From a checkpoint of a small transformer trained on Wikipedia: normalized queries and keys.
Each number is 50 + 12 x the weight over its row's rms, rounded and kept within 0 to 99. Layers, rows and columns count from 0. The size before them is the row's rms in percent of the matrix's.

# layer 4 MLP gate, 384x192, rms 0.129, rows 101-149, columns 48-95
100:36 50 37 46 68 58 56 59 42 44 54 57 69 70 68 72 30 43 49 42 48 67 39 66 44 49 48 51 63 48 58 45 61 49 27 53 46 44 36 61 51 45 59 58 50 48 46 33
100:46 26 43 53 53 55 55 76 41 37 61 51 64 57 59 50 53 47 49 59 45 43 58 38 42 38 47 62 46 54 55 70 32 54 37 67 47 48 33 51 33 47 48 41 50 38 53 28
104:65 27 50 32 28 65 29 43 46 50 63 59 63 40 43 68 45 44 54 32 52 51 24 62 59 29 57 37 32 43 51 51 48 54 56 34 49 62 48 46 39 58 27 60 49 56 42 40
099:63 39 68 66 60 66 37 49 41 39 65 58 44 39 44 53 50 56 42 46 79 54 50 62 66 49 45 57 55 61 67 59 37 53 52 50 55 55 57 62 61 49 33 67 55 44 32 47
093:41 53 67 52 65 45 37 38 41 53 78 54 29 28 37 59 40 46 65 57 58 52 28 54 53 43 16 58 40 45 32 48 65 64 49 48 29 48 52 49 53 44 37 62 37 67 46 42
099:40 42 42 71 58 41 51 31 31 43 67 56 63 42 48 38 54 54 41 54 51 27 63 49 58 38 62 40 44 46 42 64 56 22 47 54 46 29 40 38 68 74 74 52 56 65 52 66
100:44 52 52 68 32 62 37 48 46 46 54 47 61 58 40 71 31 60 52 47 59 42 62 43 53 31 50 52 62 34 47 59 36 27 54 38 48 80 59 56 67 54 51 28 45 59 55 55
107:47 61 52 52 62 45 59 52 55 66 45 49 49 61 27 53 40 38 50 47 69 34 61 48 37 52 59 56 37 57 30 36 30 27 49 39 42 51 41 43 49 51 30 61 34 73 70 37
103:35 38 54 35 48 51 41 66 65 40 44 27 58 34 66 25 56 68 47 37 77 40 46 45 53 52 48 47 35 24 53 51 49 43 48 67 64 22 48 44 76 47 48 46 47 68 55 59
100:45 20 75 55 49 65 47 57 56 48 66 51 64 37 71 61 23 54 58 44 44 35 54 61 56 44 53 55 53 35 57 49 30 43 58 46 52 41 54 69 48 43 08 49 60 54 49 45
101:52 57 53 34 70 36 57 53 47 53 43 51 54 51 16 46 49 49 75 22 36 78 55 38 42 48 32 55 63 33 44 55 32 43 67 37 39 54 53 32 58 43 49 43 44 50 60 52
100:50 54 61 35 61 59 69 37 46 44 59 38 55 52 48 52 66 57 44 55 25 47 45 42 67 67 23 56 60 39 64 45 57 46 49 49 46 61 44 38 51 43 37 46 15 65 59 51
094:55 61 50 62 43 57 43 35 40 73 51 40 47 56 61 49 61 66 47 56 26 72 59 30 61 58 36 47 62 48 32 73 41 58 54 38 33 64 45 70 57 43 53 35 40 53 24 41
099:59 27 53 60 41 29 52 51 38 44 61 30 47 35 57 33 37 45 41 35 72 46 55 46 53 40 46 54 44 56 64 25 49 67 46 81 48 47 35 56 54 52 43 21 28 32 52 37
098:42 48 42 35 61 47 34 46 58 75 58 39 48 30 53 45 63 39 56 71 43 41 17 52 67 50 64 37 47 47 46 60 50 43 51 58 65 61 45 47 43 27 51 42 49 49 40 25
099:31 45 49 57 50 51 52 54 53 38 64 62 53 36 59 51 47 47 33 55 71 47 48 67 60 66 63 26 52 56 74 54 29 40 61 53 33 50 46 55 61 54 55 77 49 19 58 45
096:32 51 47 55 18 49 48 65 42 55 45 56 30 41 56 44 45 50 60 47 42 42 35 64 45 37 43 58 49 41 63 38 79 44 61 44 39 52 55 48 43 61 45 31 38 34 53 49
101:60 60 54 62 58 55 32 43 35 40 69 50 28 44 55 54 64 52 68 67 55 36 50 54 50 57 23 20 60 43 61 39 51 32 20 23 47 53 54 41 47 58 45 50 40 59 39 43
103:44 47 52 27 49 37 65 42 32 57 40 46 42 57 39 51 50 43 63 47 58 42 40 52 86 58 54 70 23 56 45 17 56 57 60 72 52 61 59 30 51 39 49 47 45 64 35 33
096:54 42 41 46 37 41 47 20 49 69 48 48 57 73 46 36 64 60 70 40 51 52 45 57 52 58 51 41 51 47 55 50 45 52 38 47 52 70 29 29 49 70 53 67 38 39 48 48
099:54 43 58 63 46 31 49 43 55 45 35 41 50 63 57 64 48 50 30 33 66 44 49 31 62 28 68 47 48 52 44 45 37 50 29 51 47 53 56 75 65 44 54 41 41 35 61 52
102:48 47 58 84 41 57 44 32 61 52 49 67 43 60 65 43 43 53 56 68 72 49 64 32 84 49 68 58 50 53 49 61 43 48 33 53 47 61 30 47 51 54 46 44 48 64 44 66
103:64 46 51 70 56 44 35 54 79 48 64 57 37 55 61 57 37 60 59 47 61 36 38 51 64 50 51 46 32 44 48 65 63 57 74 57 48 68 68 65 62 55 31 71 49 56 65 48
101:51 48 42 46 59 46 26 55 50 62 27 48 64 54 45 43 76 57 77 33 47 36 50 42 64 47 24 61 56 42 58 41 51 60 60 56 56 48 48 47 49 58 63 45 39 28 45 61
094:45 49 67 19 40 56 56 65 25 49 55 37 52 32 28 55 61 65 41 52 40 51 48 46 39 35 38 37 37 62 48 58 49 31 67 41 71 34 51 59 44 49 30 58 61 32 36 49
091:33 69 52 50 35 53 46 47 50 60 38 69 68 57 56 76 49 44 52 45 41 65 43 64 25 53 53 59 28 49 45 55 26 47 73 51 69 60 46 61 44 48 51 63 40 53 71 39
104:64 62 66 40 57 56 55 55 24 39 52 43 79 60 37 49 58 69 67 69 58 26 57 59 35 47 27 63 48 65 51 31 72 57 40 46 43 58 67 55 57 45 71 38 34 45 74 52
103:21 35 60 49 48 30 48 42 50 14 55 49 61 55 53 64 47 21 49 49 59 31 38 50 56 56 40 43 67 69 54 48 41 41 48 64 39 24 51 64 38 55 67 52 61 51 36 51
098:56 54 46 52 43 75 61 45 44 64 57 41 77 51 44 48 24 56 54 43 57 26 48 48 41 43 35 39 45 53 55 37 49 60 58 69 55 64 54 44 42 42 64 36 43 47 46 53
099:78 68 59 57 66 67 70 61 48 56 45 36 72 47 60 51 28 43 60 47 51 30 43 35 70 51 49 42 42 57 51 31 36 58 24 76 53 57 62 48 45 49 50 38 50 52 53 62
099:44 63 47 49 52 49 41 38 15 64 60 20 65 83 52 44 50 44 41 52 44 39 67 48 34 49 48 44 34 50 71 47 56 47 62 41 63 46 43 54 62 69 51 49 69 48 61 54
105:73 61 67 34 58 63 66 40 32 66 58 35 42 43 65 56 67 42 51 54 41 31 36 50 63 34 51 65 46 60 32 77 41 69 37 56 49 60 33 40 36 62 64 64 44 38 63 52
098:60 59 50 55 30 64 50 47 26 58 35 45 58 36 62 30 35 49 64 32 40 68 51 46 52 50 25 28 53 53 38 59 49 51 56 43 57 34 38 65 64 50 35 72 52 36 32 51
102:51 36 53 54 46 67 50 64 28 58 56 28 38 48 81 31 45 46 39 78 42 66 50 48 75 56 48 44 39 41 59 72 69 54 57 36 40 31 55 71 51 44 49 31 68 49 57 47
098:44 47 63 47 29 45 53 45 33 40 63 63 46 61 68 65 40 78 35 45 39 42 48 31 51 35 35 43 82 33 33 59 29 62 59 38 59 62 64 37 42 62 26 10 70 40 71 38
101:50 48 32 38 59 52 53 25 22 67 50 60 25 51 57 56 56 58 25 40 40 44 63 30 72 14 53 51 61 58 55 35 42 55 58 44 44 52 46 58 45 43 28 69 48 39 59 25
097:41 38 49 49 49 39 65 44 49 26 65 63 48 56 53 49 43 19 27 48 43 32 42 53 46 52 48 60 48 65 41 41 51 78 49 36 43 49 32 57 40 80 60 24 49 62 48 51
098:50 45 62 47 51 38 55 36 52 27 45 59 53 50 34 48 56 55 57 33 41 38 57 83 53 27 51 53 65 60 67 39 48 58 45 66 32 67 41 67 65 58 30 45 81 33 40 54
098:43 42 52 48 27 72 68 34 39 40 80 50 53 49 20 43 38 36 53 51 41 44 24 63 41 34 40 61 39 53 31 28 44 49 38 51 37 43 51 58 47 51 40 34 50 73 44 43
100:44 60 47 58 40 51 42 63 29 34 95 70 44 63 23 61 48 64 63 48 70 69 64 60 41 64 45 71 52 36 36 45 48 56 53 30 47 54 45 30 59 35 46 50 62 62 45 52
101:48 58 40 45 58 50 51 60 62 54 24 52 45 32 47 41 66 28 43 40 35 42 53 55 55 51 57 41 21 44 45 75 36 61 57 46 41 47 43 43 60 39 48 37 52 55 47 39
103:47 30 44 49 56 45 67 51 53 60 59 38 44 30 40 43 23 57 60 58 48 40 39 36 60 45 68 39 48 63 59 65 58 46 41 55 73 49 52 56 48 35 54 42 65 20 29 55
097:69 48 45 40 62 46 51 37 48 47 53 49 49 69 33 56 31 35 30 45 51 61 56 47 53 51 59 47 51 55 47 42 54 57 70 56 38 42 54 46 54 60 57 48 36 65 44 28
103:20 38 52 46 39 56 37 48 28 49 60 46 55 49 43 62 57 55 43 40 53 54 48 51 42 23 83 58 53 36 64 43 33 51 55 55 48 41 50 51 55 46 40 47 36 41 41 63
097:63 58 29 38 55 59 59 16 42 59 52 43 57 43 39 39 67 60 55 41 23 49 46 50 70 23 39 65 38 27 48 68 44 53 76 42 63 51 36 50 66 66 44 65 41 31 27 34
105:49 45 57 29 21 40 54 52 48 69 55 34 35 73 25 64 51 63 39 60 44 54 37 56 46 40 41 58 42 57 52 50 39 52 61 47 42 54 56 55 57 47 40 58 29 46 54 55
102:60 45 49 64 35 46 71 56 66 58 46 46 45 59 40 55 54 65 60 58 59 52 51 56 50 62 55 60 61 47 43 53 47 62 35 50 64 60 26 55 42 47 54 45 47 42 35 46
097:37 45 49 63 60 57 55 49 50 69 33 68 69 61 14 42 62 57 33 37 42 62 58 70 59 57 51 48 32 47 48 38 35 48 80 64 71 62 51 48 59 62 38 52 33 43 34 53
104:56 33 46 54 52 51 41 45 69 42 63 53 43 42 46 24 56 49 51 47 64 55 67 41 45 28 22 61 51 54 53 61 64 37 42 27 41 58 56 43 32 42 44 67 29 42 47 56
# layer 4 MLP up, 384x192, rms 0.129, rows 101-148, columns 48-95
101:70 53 31 60 52 53 70 55 52 52 30 52 55 41 45 55 32 59 44 50 44 55 50 53 39 47 49 66 65 40 39 47 67 43 36 55 25 35 31 35 44 46 75 62 43 65 37 61
100:53 46 42 34 51 48 60 46 63 71 48 56 34 59 33 63 51 60 52 77 52 53 36 48 63 30 65 50 55 42 61 41 49 41 57 34 63 50 78 46 66 46 75 47 43 44 52 67
102:44 44 50 70 38 40 57 53 41 47 42 45 48 54 60 46 44 58 63 37 40 59 58 32 52 58 64 45 51 46 55 65 37 56 58 38 68 71 48 41 53 54 54 53 63 61 34 49
104:56 68 46 47 35 32 66 55 32 56 36 54 46 47 62 76 40 39 55 52 69 51 27 36 43 55 61 53 53 60 54 67 64 45 53 51 42 41 35 47 65 36 52 44 53 45 45 47
098:62 57 42 57 53 42 42 38 53 62 47 54 69 43 44 67 52 44 71 51 34 34 35 54 46 43 52 55 42 51 52 51 38 51 28 48 45 63 56 76 55 50 59 76 66 81 21 39
104:72 52 38 56 64 59 45 56 61 56 28 58 72 71 60 28 45 51 43 59 56 62 61 43 48 41 52 44 64 58 37 58 41 45 32 43 38 43 45 57 48 49 63 64 73 65 67 32
102:42 42 47 82 46 37 18 58 38 47 57 52 38 46 60 64 34 53 45 60 37 41 39 49 51 37 40 48 65 25 69 56 43 36 46 49 60 48 50 66 66 48 59 70 44 65 60 56
104:57 57 61 29 67 68 55 39 46 38 41 24 64 22 52 38 62 61 58 47 56 51 33 51 49 55 36 30 53 44 67 52 35 51 52 42 51 47 31 46 65 59 59 74 37 59 64 45
102:33 51 68 51 46 31 58 43 36 60 65 64 64 58 43 69 52 66 59 54 84 52 34 70 70 45 52 65 62 61 37 37 60 33 61 38 44 49 51 35 56 40 47 56 45 34 35 47
109:62 63 74 42 46 62 63 63 41 44 46 36 28 47 60 59 58 43 43 46 51 81 63 45 29 41 44 32 58 47 49 48 45 57 33 54 44 64 69 39 55 41 41 52 48 33 55 49
096:52 55 55 61 55 57 55 44 26 36 70 70 65 38 51 43 57 49 64 35 62 68 29 61 59 48 47 56 43 56 27 47 69 52 43 57 54 42 54 43 58 53 20 60 66 37 51 71
093:40 56 44 43 39 57 39 56 55 54 41 58 40 70 44 31 47 42 78 59 42 52 50 46 56 55 76 55 49 67 57 38 41 57 50 51 44 51 43 50 60 35 68 68 49 46 38 33
096:40 53 43 54 49 50 35 39 61 42 44 40 50 52 56 44 56 50 52 42 59 34 35 62 65 46 58 44 35 60 55 41 56 52 26 72 56 49 63 53 34 37 33 76 62 49 57 59
099:32 58 35 47 68 81 51 43 30 51 57 52 46 50 37 61 43 63 53 50 26 47 50 29 63 52 59 60 61 53 35 48 30 35 30 64 61 43 56 24 34 40 40 63 53 62 57 52
101:44 38 50 64 32 53 40 43 72 40 43 37 51 44 44 43 52 61 42 51 41 39 76 70 54 24 39 52 53 64 61 55 56 45 50 62 23 47 47 54 60 64 43 57 41 68 25 55
102:74 61 61 39 55 48 35 51 49 65 37 45 56 47 50 69 43 47 55 45 76 75 40 38 24 31 36 63 55 55 38 58 44 42 50 55 58 61 33 31 70 40 56 42 53 69 26 25
095:49 49 42 44 73 52 42 59 32 58 46 29 50 59 29 37 57 43 60 56 53 43 43 60 45 34 24 60 40 48 50 46 49 68 68 59 58 28 75 43 41 45 43 48 56 64 39 55
095:33 47 64 49 54 61 50 40 29 34 65 54 71 57 53 56 33 66 45 52 54 63 62 63 47 43 43 65 60 70 52 53 35 87 74 49 57 46 53 50 73 56 61 67 53 42 50 39
097:68 58 54 58 44 44 66 40 42 62 59 49 30 50 39 53 48 44 55 53 51 33 57 71 66 52 38 48 56 37 45 22 53 42 62 57 34 63 75 57 58 52 49 60 51 40 48 32
096:44 43 73 34 65 49 65 36 47 53 41 64 46 48 53 50 35 43 41 37 30 43 45 47 63 63 66 62 28 68 33 56 58 59 37 46 55 53 62 45 72 63 46 65 32 43 46 37
096:64 52 50 51 59 59 37 50 69 27 66 46 26 38 52 49 25 32 46 43 39 39 58 46 51 54 53 67 53 41 63 47 60 78 68 67 34 68 34 34 45 43 64 61 68 46 66 52
102:60 43 64 53 47 47 70 46 35 57 39 52 51 49 55 30 43 72 52 53 53 65 57 31 49 44 46 49 66 62 44 53 56 36 55 71 66 71 46 63 32 55 68 54 32 67 44 53
108:59 45 47 46 45 33 35 41 40 47 48 28 51 36 45 74 45 37 65 45 64 43 60 64 63 34 50 43 31 31 70 33 57 59 46 54 34 51 51 59 38 55 64 47 46 47 41 56
103:47 48 72 58 37 50 54 52 36 48 60 50 51 61 66 36 52 61 57 37 64 16 53 38 39 44 66 39 45 40 36 40 47 65 61 72 43 56 52 61 51 36 60 58 48 58 28 52
097:53 35 57 53 42 40 60 56 27 34 66 38 63 50 27 40 33 37 48 60 57 59 50 18 54 40 30 37 51 61 40 57 40 57 80 47 54 43 31 41 50 28 43 49 57 49 39 37
099:54 46 51 28 52 52 63 57 53 60 57 53 59 48 59 55 44 52 45 55 46 73 53 43 76 56 59 54 35 47 35 48 60 40 63 70 54 47 55 37 47 64 58 65 36 57 35 46
101:44 40 50 41 56 70 60 52 30 47 51 44 36 59 36 48 73 47 39 49 53 43 56 50 51 50 51 27 59 61 45 31 67 37 52 49 54 62 30 40 54 60 47 81 46 41 54 37
104:53 39 47 38 38 29 66 47 50 59 47 43 41 58 44 48 31 67 28 48 33 73 51 65 33 45 53 45 49 56 71 43 29 60 48 30 45 61 53 36 56 62 37 51 62 50 58 61
098:59 57 61 54 49 49 51 62 50 49 39 58 46 28 49 33 60 60 47 37 65 68 66 67 46 44 69 48 69 64 31 61 42 40 51 30 52 35 60 78 63 39 61 41 52 45 49 58
105:43 59 49 36 50 43 64 60 37 50 59 66 60 42 56 96 62 28 26 36 59 47 53 50 52 47 50 58 48 55 61 53 54 36 72 40 63 55 57 48 65 38 45 31 57 50 50 48
098:39 48 52 47 51 56 39 48 52 47 37 48 85 75 42 41 27 63 50 43 54 57 45 36 50 60 52 60 59 43 53 49 52 50 29 49 64 28 50 60 62 58 57 31 49 58 37 55
102:42 43 69 65 44 66 27 62 68 37 67 41 50 45 40 54 46 56 36 33 66 62 69 67 48 43 50 44 69 38 78 39 51 48 53 53 46 55 46 51 74 46 50 42 32 48 55 37
099:36 71 74 54 71 59 40 54 43 41 54 55 36 23 22 51 55 53 45 45 51 44 64 52 59 71 44 60 73 46 47 34 51 45 38 68 38 64 59 50 45 41 70 38 44 37 42 64
101:36 78 50 72 56 57 44 63 51 28 45 58 38 56 50 40 41 27 53 48 40 55 65 31 65 62 40 37 43 54 61 39 61 57 37 63 61 53 44 51 29 44 25 54 42 42 38 22
094:39 36 39 63 50 45 57 45 60 57 23 63 57 59 71 43 52 28 51 46 52 57 48 42 51 46 37 48 52 32 42 49 48 57 58 40 40 22 29 10 55 46 44 46 53 38 58 65
101:50 60 61 48 49 57 59 52 61 63 42 36 68 60 64 34 49 62 54 65 66 48 55 38 67 49 45 56 43 39 37 57 62 70 39 49 51 46 49 51 45 42 50 52 44 35 27 47
097:47 52 48 48 30 49 40 40 57 45 62 35 52 65 47 44 47 78 55 44 55 50 59 41 60 50 52 67 78 42 44 45 38 52 71 67 60 56 67 51 68 50 54 63 46 59 62 37
099:53 46 50 43 37 35 65 61 27 52 37 75 47 39 29 59 37 44 43 57 48 57 61 55 61 61 49 63 52 61 50 78 37 56 41 61 34 19 53 72 63 30 38 68 47 24 48 55
104:67 60 58 56 40 36 54 51 44 62 63 70 43 47 25 54 42 49 71 34 51 24 43 42 38 34 69 30 68 47 71 50 46 66 50 65 42 39 62 52 54 50 56 57 55 49 56 48
101:44 48 50 34 35 84 40 32 44 64 44 62 32 43 41 64 35 63 53 58 62 54 52 37 32 52 37 41 48 54 48 51 53 60 44 30 53 66 42 60 48 50 59 58 49 34 50 52
106:70 50 42 51 30 64 70 37 61 36 66 46 53 49 44 34 60 60 46 53 46 66 40 40 62 29 47 56 57 39 60 51 79 37 48 49 37 27 36 55 56 23 28 40 66 49 45 32
100:47 42 47 58 57 64 49 35 52 44 45 47 50 50 35 45 58 41 38 73 38 50 47 49 59 81 43 45 47 65 54 67 39 51 59 65 47 74 76 62 46 32 41 66 62 52 51 54
105:61 58 53 41 38 53 59 53 34 58 41 48 49 58 33 57 39 66 50 39 66 53 26 53 58 38 60 46 58 46 70 61 51 55 43 37 52 53 62 65 46 65 47 67 40 50 70 38
103:68 53 26 48 33 34 56 39 62 66 39 44 30 61 42 35 56 64 21 68 47 42 57 48 42 66 40 45 51 62 42 49 51 43 51 65 60 48 67 63 58 24 60 46 84 63 48 37
097:38 39 40 55 67 53 62 50 54 43 49 46 38 60 61 53 47 44 37 61 29 65 60 55 41 56 71 46 59 38 56 69 51 55 53 67 43 48 38 60 73 37 65 31 50 62 60 37
107:48 71 56 38 71 54 38 37 30 40 40 56 25 56 69 65 47 29 49 72 46 27 46 51 48 42 38 48 58 51 52 41 55 49 65 53 74 65 49 62 26 52 36 49 39 35 60 25
101:75 60 51 52 18 35 28 48 49 51 47 55 39 51 31 44 55 68 58 54 52 45 46 49 42 41 47 38 49 43 50 59 36 43 32 47 44 80 47 48 51 41 53 48 53 43 35 58
100:42 64 39 73 77 54 54 29 46 60 48 54 45 54 57 50 60 69 16 50 32 37 46 40 70 63 55 63 26 56 39 46 55 42 66 29 37 53 75 53 68 58 54 54 73 61 39 68
# layer 4 MLP down (transposed), 384x192, rms 0.0872, rows 101-148, columns 48-95
101:42 76 51 52 50 51 42 53 36 45 53 64 70 48 30 66 49 41 45 50 41 47 64 73 24 37 41 59 53 67 63 65 56 52 46 55 36 51 46 61 45 53 53 67 47 67 60 38
103:41 32 26 39 64 47 53 61 60 52 48 50 57 48 45 63 39 55 49 72 56 65 29 59 35 50 53 51 31 58 50 26 48 50 36 50 64 36 64 36 46 43 58 62 74 79 61 43
100:45 47 36 51 51 48 24 51 28 56 53 64 52 52 65 44 41 55 58 34 57 52 42 58 45 36 66 56 51 38 58 33 57 41 41 53 70 41 27 45 41 45 57 45 41 53 62 61
100:57 57 71 54 35 35 38 38 65 52 67 77 62 50 50 43 43 31 52 50 72 55 30 56 58 50 33 40 65 68 40 59 41 39 78 46 53 35 38 58 60 36 42 75 45 45 50 48
095:39 49 47 35 56 48 54 46 39 52 43 68 41 59 55 42 56 58 46 32 37 55 35 49 41 55 67 21 47 78 23 38 52 42 62 65 65 50 47 58 60 69 33 64 48 53 58 53
104:56 61 55 37 38 57 54 52 57 71 54 54 32 43 56 34 42 34 38 69 60 46 53 46 56 64 55 20 32 65 48 54 55 42 50 64 51 27 53 57 46 43 57 38 39 51 64 38
096:46 68 50 38 62 68 54 64 76 38 57 72 55 64 63 47 36 41 17 51 52 62 57 46 40 57 46 60 61 51 58 49 54 42 52 57 51 65 78 58 40 61 34 44 37 60 35 73
106:45 38 57 32 37 47 54 47 64 58 54 58 46 46 39 53 28 40 69 50 73 41 64 66 45 44 35 49 52 66 48 44 65 39 62 55 57 57 59 56 55 48 50 55 53 70 40 61
103:49 41 54 47 43 31 63 55 37 29 62 51 61 44 41 59 37 51 45 61 28 44 40 49 42 53 57 34 53 43 54 38 30 51 41 70 56 76 50 69 36 52 55 50 60 45 62 42
110:20 46 42 61 54 50 65 50 45 43 45 49 52 62 64 74 55 43 58 58 34 74 45 49 73 54 46 47 75 42 47 45 32 73 47 57 47 52 50 65 29 35 47 39 32 51 39 52
101:47 51 51 67 25 60 32 37 44 38 62 39 44 55 53 39 46 46 54 44 61 39 59 49 38 09 53 44 53 41 46 63 45 21 72 43 45 40 56 37 49 39 65 37 56 46 43 51
095:33 56 53 40 53 53 51 63 47 65 75 40 42 77 30 56 44 53 48 73 56 40 60 63 52 49 41 44 60 80 59 46 49 41 54 59 43 55 44 35 58 56 46 51 59 47 50 61
090:57 53 42 56 55 54 58 17 36 29 61 70 09 62 61 66 24 49 41 24 67 36 48 45 52 45 63 48 56 52 72 49 41 48 51 49 60 54 50 46 51 66 68 52 54 45 61 51
101:67 53 54 68 55 53 74 42 69 66 47 40 66 48 61 41 47 42 50 39 54 28 48 51 67 54 34 69 48 80 34 41 45 41 51 40 40 36 44 40 42 53 50 62 67 51 69 55
099:54 40 67 53 41 46 40 49 50 30 56 36 65 50 40 36 28 55 33 34 35 48 71 65 34 46 51 26 22 50 43 47 48 65 61 49 50 59 43 45 48 58 42 45 48 47 61 57
101:57 44 59 48 45 41 41 37 52 65 43 45 63 36 70 36 25 28 54 60 50 58 42 28 56 58 49 44 62 57 45 45 41 37 32 43 52 56 59 69 45 67 32 25 56 63 54 42
101:64 41 57 41 37 71 46 58 63 72 54 71 65 39 56 57 50 45 54 48 51 38 54 44 42 37 35 54 42 38 36 37 38 44 68 36 59 54 67 55 58 51 58 58 44 40 43 80
101:46 43 59 63 49 65 20 41 43 45 56 52 52 34 25 74 43 51 41 68 35 42 53 25 51 48 56 37 24 64 46 43 56 50 48 52 42 60 46 42 43 53 53 63 32 62 57 43
097:58 58 59 50 64 43 42 53 52 53 35 31 45 45 29 69 81 41 53 52 50 29 58 59 45 40 57 66 62 37 76 41 57 48 43 58 27 46 47 36 48 33 34 62 47 49 31 48
098:49 54 44 45 32 43 69 46 52 54 61 53 33 54 66 34 60 61 39 61 44 55 48 43 47 53 14 65 33 52 41 55 79 51 46 61 51 46 75 42 64 47 71 27 64 38 49 45
100:54 40 52 49 58 50 44 49 32 43 53 48 41 55 65 43 59 60 42 39 54 70 39 40 45 65 62 25 34 52 38 44 52 58 76 66 53 59 53 47 58 34 54 53 35 86 51 49
108:22 64 33 38 36 69 36 41 59 53 57 38 65 62 32 52 32 25 51 51 28 61 52 56 55 53 47 45 74 55 64 65 56 46 35 35 60 62 79 43 49 60 64 65 50 53 70 26
107:67 63 53 67 55 46 62 60 45 54 41 51 55 35 58 44 68 42 53 40 58 58 62 43 49 39 55 54 24 48 32 47 46 58 63 36 40 47 61 80 51 56 28 72 40 42 68 57
103:60 64 70 49 42 39 52 59 57 46 70 46 53 58 39 43 54 45 37 61 56 28 46 50 46 67 63 55 46 65 80 45 63 53 73 38 39 44 34 59 36 44 56 51 33 47 56 41
086:52 54 63 46 36 43 39 52 46 49 50 40 40 26 18 59 75 56 56 46 56 35 59 57 50 12 55 65 62 65 44 43 54 56 45 58 49 51 43 36 34 47 55 42 59 59 45 49
101:57 41 39 51 29 47 49 59 49 26 33 53 52 36 64 48 54 71 61 61 39 45 67 45 51 46 42 37 51 35 60 64 62 48 58 54 60 71 38 51 64 51 45 45 48 65 81 35
091:41 24 39 54 43 49 30 45 34 58 54 50 63 36 47 55 73 48 48 51 38 30 50 59 34 32 54 53 35 46 17 54 60 53 58 54 41 48 40 30 36 36 49 62 54 41 61 60
111:55 59 64 67 64 55 62 61 61 41 60 52 39 26 40 44 45 41 54 54 72 38 38 55 55 59 58 46 61 64 60 35 52 56 74 42 52 67 50 41 69 63 46 38 56 66 49 54
105:63 65 56 58 60 65 30 66 27 51 52 52 53 51 46 37 48 54 68 44 30 58 72 50 34 42 40 35 65 61 42 47 57 55 46 41 24 48 62 69 49 39 35 32 53 55 36 61
103:43 39 53 44 33 56 43 50 28 55 42 49 41 46 46 60 52 37 32 53 38 77 45 46 41 23 56 38 67 63 43 50 70 15 42 37 71 60 49 59 44 46 47 72 58 38 50 62
100:65 51 71 52 44 68 41 61 35 71 53 36 50 67 82 52 55 39 42 51 55 66 39 55 39 49 54 25 55 36 48 39 40 71 43 52 40 40 37 52 66 73 60 58 60 62 44 29
101:58 39 58 48 34 82 47 51 60 73 43 43 48 73 66 43 50 65 58 53 67 45 47 44 45 45 51 50 72 50 44 37 18 47 69 67 42 40 33 41 47 40 53 40 36 51 67 44
102:66 80 48 41 25 45 69 53 45 51 45 40 70 65 63 45 36 48 65 66 31 55 57 44 54 40 65 42 47 60 44 71 48 51 55 52 53 57 38 43 47 39 53 64 23 49 77 46
105:34 52 56 58 62 35 66 52 59 24 36 52 27 52 75 64 16 32 39 54 46 64 31 47 53 32 44 45 52 49 53 41 50 73 41 46 43 52 61 59 51 38 40 49 60 42 63 33
096:36 58 59 29 52 70 61 51 35 62 33 43 63 45 64 64 55 41 47 40 67 51 49 50 36 38 45 42 30 64 38 54 66 41 31 41 48 48 52 50 49 41 22 47 56 51 65 29
104:49 41 46 54 68 68 61 36 50 43 36 70 65 72 40 47 75 51 43 30 51 54 55 53 53 43 56 52 48 63 35 49 39 51 35 49 46 45 48 34 55 57 24 40 60 50 63 46
099:42 39 36 42 45 16 53 57 43 57 59 57 47 49 56 33 50 49 41 60 52 58 37 46 57 71 66 49 44 65 47 41 48 39 76 38 38 73 47 59 66 40 61 39 57 34 59 36
101:57 41 61 40 53 50 50 41 56 38 39 41 58 58 44 78 29 46 57 37 46 45 59 59 64 57 63 37 78 46 40 11 55 66 53 45 43 69 40 54 54 62 53 45 53 54 56 27
106:38 62 48 49 67 69 66 61 38 54 80 54 50 43 62 35 38 42 40 51 44 65 59 77 30 56 59 52 38 34 33 64 41 33 50 44 60 54 44 47 46 71 58 39 71 49 53 37
099:52 62 66 32 49 58 46 49 41 45 55 67 69 49 35 56 65 49 54 69 39 57 70 35 45 50 52 40 40 47 42 29 46 63 28 46 54 53 45 35 41 54 66 35 43 53 66 45
105:33 47 38 45 23 60 52 60 55 43 48 72 45 45 54 46 40 59 46 39 31 45 49 68 44 45 55 58 67 49 58 56 55 50 57 51 70 66 56 36 44 64 39 37 53 47 50 62
104:50 57 30 48 61 37 36 62 50 38 52 20 52 47 55 46 46 67 50 57 71 55 44 44 45 39 77 44 50 48 39 46 45 31 70 48 40 62 50 50 57 58 38 53 37 60 53 67
104:62 27 55 39 62 46 34 39 33 43 21 33 44 71 51 88 57 76 43 41 54 50 48 57 31 58 52 55 37 49 53 48 54 53 63 42 45 22 47 54 54 42 68 39 44 39 52 37
096:67 44 47 58 36 53 39 50 61 43 59 52 69 40 47 43 43 34 48 71 35 53 35 42 49 28 46 51 57 70 55 65 50 38 41 53 43 53 58 67 54 42 56 31 29 57 49 59
094:75 52 62 51 44 38 43 64 75 55 69 54 60 69 26 57 56 62 48 58 66 61 59 43 34 45 48 46 44 50 64 44 45 33 58 53 58 49 55 37 33 84 35 62 52 55 29 48
111:57 55 61 22 63 57 47 41 55 55 39 57 43 54 32 33 72 25 57 55 35 39 50 27 46 60 68 35 60 50 45 41 53 64 69 26 45 21 56 31 34 52 53 59 41 33 34 63
098:66 50 67 47 44 59 63 62 51 44 68 50 44 53 46 43 58 28 44 72 60 62 41 56 40 57 46 68 58 51 38 55 35 33 58 40 53 43 30 59 36 56 22 67 24 39 45 48
101:56 34 46 58 61 37 61 62 58 59 35 40 70 34 45 53 47 44 56 41 43 39 57 62 56 77 61 49 73 65 57 25 68 54 32 68 33 54 42 57 41 33 62 39 55 35 58 53